python train.py --n_layer=16 --d_model=128 --n_head=2 --n_kv_head=2 --head_dim=64 --attn_scale=0.129 --parallel_block=false --extras=["capped logits"] --init_std_o=0.0 --init_std_down=0.0 --lr_mult_qkv=0.4 --lr_mult_up=0.964 --batch_tokens=16384 --doc_mask=true --train_tokens=137900000
Each number is 128 + 32 x the weight over its row's rms, rounded and kept within 0 to 255. Layers, rows and columns count from 0. Numbers have three digits each. The size before them is the row's rms in percent of the matrix's.

# layer 11 MLP down (transposed), 512x128, rms 0.159, rows 488-511, columns 64-127
098:125170187144185182125132133155121101089070157187128168149109089077153098136075088124146131149156108134127105150134099060165167149134136141088163124122154093136171103124206168150148109106139140
095:109064143161138094116098128163090120176178152120116141202164147141080110114129107192114113185176129133124128117149149136141109128135093130133106144117134119128165140142130136148192144119222073
095:118138079131161088112076144147093151150169152117137098158102040167082149112137105068131172144135143146134107143065121142136142122091208178157140116098120091146186150139178100156076075093125139
096:132139198153109128111106141171123144194110080055163109136099147152163129108147064174187120116139186127156192128134152101100143150109100093111113109093109179072132205135094103104116162159120149
099:098102130154141137135087092136138088118124111169140079135073145158103100140169160176124148126059162167159107063060149103105168108151170131136162202107112175129129121109104115165118110110145087
103:103127145107171134161117136114133108104112107094172089138111097147092121145138147108126114118131196135173131091160138130104107075180133147158117168056137170107127136115174139117133151141116149
100:157146121115098142067129130149127161107137056045158155059136094169131146155130145151095156093144186087134063163174099154118130137104155145100135127136187112165125136095170161083106128133163146
106:151065136102111150079146189129137139095129160120114091199096162117103168154171131142125082130115191067108118126130133147160114106160140111127124110087185089180106127132132104185187132097095118
105:164097130115129109172085157132139132110130133152113096076100120108115126109176080115073082181075153149059151115114091155147143140118107160105090137101159160123205081128124152128099102168095128
108:087108143147106075192110104106111160080127113064135151157101115110122116104139137152159149086106107116192109113098129154143119154152111153122162120069151134112159146144098156126134110080087146
100:157114113147133115164100092160100121115088085117119120141045092145176170241103137069088106110072127092126108143096120124146136126150096138141135114168087119149176129139104144131151160083126204
101:164117103114107109100136091096067180095121064181198057149096160177137116172068162160121042097143141176117135100078158173097104143141124122152109131149125163150132110168073111175090092102076049
103:087120200131082089117191041106194130200137073120158136088137118134173127081137120093157108152082176047192181135118176129142181087116154109137156137137145107142179108091107137166120135109143147
094:125058121075115135129147129122138164110161121140058118137101110135140148143127099118182211168092121155127169133124135114066146126109108163134132155140158157083102086146149193114116159129080146
092:174089114110108163184112159150123085164127183121072099130221143175151156173177143102128105174153171104130121091113168111148143173150126114057176114112130092115180142130210121149171190094094209
106:158123152081112146157110140134107130134167105091141122116108120183125156090152092087128159150160181087086115148103082155097109108130147113110134115151196153147154119147128091202135115161131104
098:114111118179105110155192135131118068099134120173150152106092104135162118179169200144178084111144096165125104093076124135073123101193161168136086092109113135090166124145137173127127171112168106
110:080156126135185116120186083154086094087102179081127148134107108093105104149052231154107149140148138114151130091167170134095147127155114133155105156076125122144150109072083127157201115094138163
096:179112113102111183111093135173153163186104103097186060182066116121149090115159135118137100080160151105100120032147115147119133102177131103073152097162130102106075133148136107165108099159148127
100:151135175143072090146144170059187076133120132081108122126090157114167091118068133093110151103104112102132129153107129178112141068118067169099120094109118161131121083118112138061079099080192140
113:039118159071111098075123121129090140115185149097121112126114057132161135095098180115122138177140131127126078147152141100131144170156118157124112073147167175118149153118111145158139156069095135
108:144134098072075067157137094127168092143136083130132120115179145132117161106141117109130085142124111122131112132214069109124107093079129056186098136160143153164151175120116091128103110141083135
095:123068128108154109108169116152109147127129112065175137156104142156097146103129095125095115134098127187092173135109199120084138159101142105114124103097138134147126109206170184089154125148171145
104:145097117148109090158153184133166153132102093125166079179057114106096086112126110161115148126146134130132159089095196097174124090068115131163111066049111106128135045122113122105125126184164138
# layer 11 MLP up, 512x128, rms 0.161, rows 489-511, columns 64-127
097:132129121128109128062133131218151137134199137163183133153158120136141111126085105140144127084140162173158115116152121155143114228057077124137170165147106079137157162146084157125137083063078100
098:158197070087136102120138122164127096142140170105085125173219125076157162123154145115163110107167107143154133097162082105108180172116106136091153121187130162114145149149128154146157151137107135
095:134116126094129152131116139112094113173121151177128173105146119121139096110108075122144138089214127168103159173124110126176184158140126133092145133125118121160095124120117108115123102146143208
097:052126128125135096181129123147139117184132154133093180113143086142096114157122091132146109102139125121093114088083111102162166109145104160155137190081139110158148133120076128078131144113153124
107:098201133122124081205075125181100096105153127137135148184103128121156149136098072138138128127136147222148122107121116109108126085149108120147153124137064148178131157115132043118120158129121113
099:124150134104165126103066140169092161179091147129105140116145156133116104109120154150110164100180141158068124154129159132170127104162127116110136128073148113163148146146089125119135158096163115
117:147161117126127142133065145197120183094115155112114141145163079082158135099158117122142129073151134130167169107096126170155141100098072154124155083171109146165129078117113060124140124092140152
107:120137071053173136099076187140128098130116106094132070101193138195108089111108128113156085129115086174084112171137105150115112133089139132155190171095117133129139164105113107101125112121126076
106:150131108087173172092065128130116108077133125136133091137168132070139133111140150125104140113139082166165143166115148107180132172090096121130096160076104093158150150086092123100161109135165189
098:097193093085118138069113140086108080194151131165096119127168105113129151152169119141111149084191136127090102092180083181120161122117120129130135095137112076109173102129122078153091127123132101
100:105167180117123145139119157147116153123110133136149158161151061187138124126136120126117136170161098117136097131092085092165118098136107111120170140079075078132144143137110149098207079112175167
107:148144107131217151172102178139114143140071152111121079108205129076127172111160077112154095162124152150157156117156135149112106161102114146182177147117114137147152130060108110124071082138073112
094:072111148129101107150076126180116106151112124121096082089189145105146095123095130150201119075125122101122150150143133116133143114114074148143203101090134113153115115124118090116090078118151172
085:130171118146117107139097099128130138169166152072120095106125148144126127017133168087142115161132139134123180121175127108099116179127054122074150143107183141138126127164097106119178071105106140
105:155152123085195128077154120171108100124075072079122076157120127115111127138103172132191127096203055138136113187120086187083191130106133129131191174100105125105107151118105133156129090085112098
096:166144104035176156090138150113147141167092109129124136173121048110116097115110081155185079127214083175090123174147125156137152185103132147124148171133100080144108130156110064154106137143134130
113:113123162153082091138080153174119122111137096154142200088137095124208160076161126111164103104148132151096114130095142122154219129131157170198149125114098142157149113144121135128178141111102137
098:131173068097165139132119110115061117185080089085136099118117071112156131159180127130098129164151063083146101093133072161144140127101107124124142121123113147102111081103078111083133119128039154
101:157159120180145054093152116172150160154152152089122085128115085156116171124171103167129116120120154103115199162187089094121117100093010097102180153203112135188182138075113074108171120106129162
113:097137116113144148170149149140083102190201086111126125142122127144147135147137106112149125131134109104075109167128112126117176147117086114163204133205171096095125129100115112072167087110045090
105:089123142139114143169124111107063154121154189107125111086099068084148146055101137132137088150174162066118110138122140087153149127134083207108172181102093097172169156106111119117187078121177208
093:098130096078126104112109128148151116119151148109095172167149061105148144095217143099133104139182139107122138114105126159125097093149111118096200139173134070115185191072156118091132052175138150
110:126151084083155149134076155101099161125106126130093094144134093074124119107137151108109075089237118127114133153167130153138172110103138122083133195164094110104085173054145082134123088089131196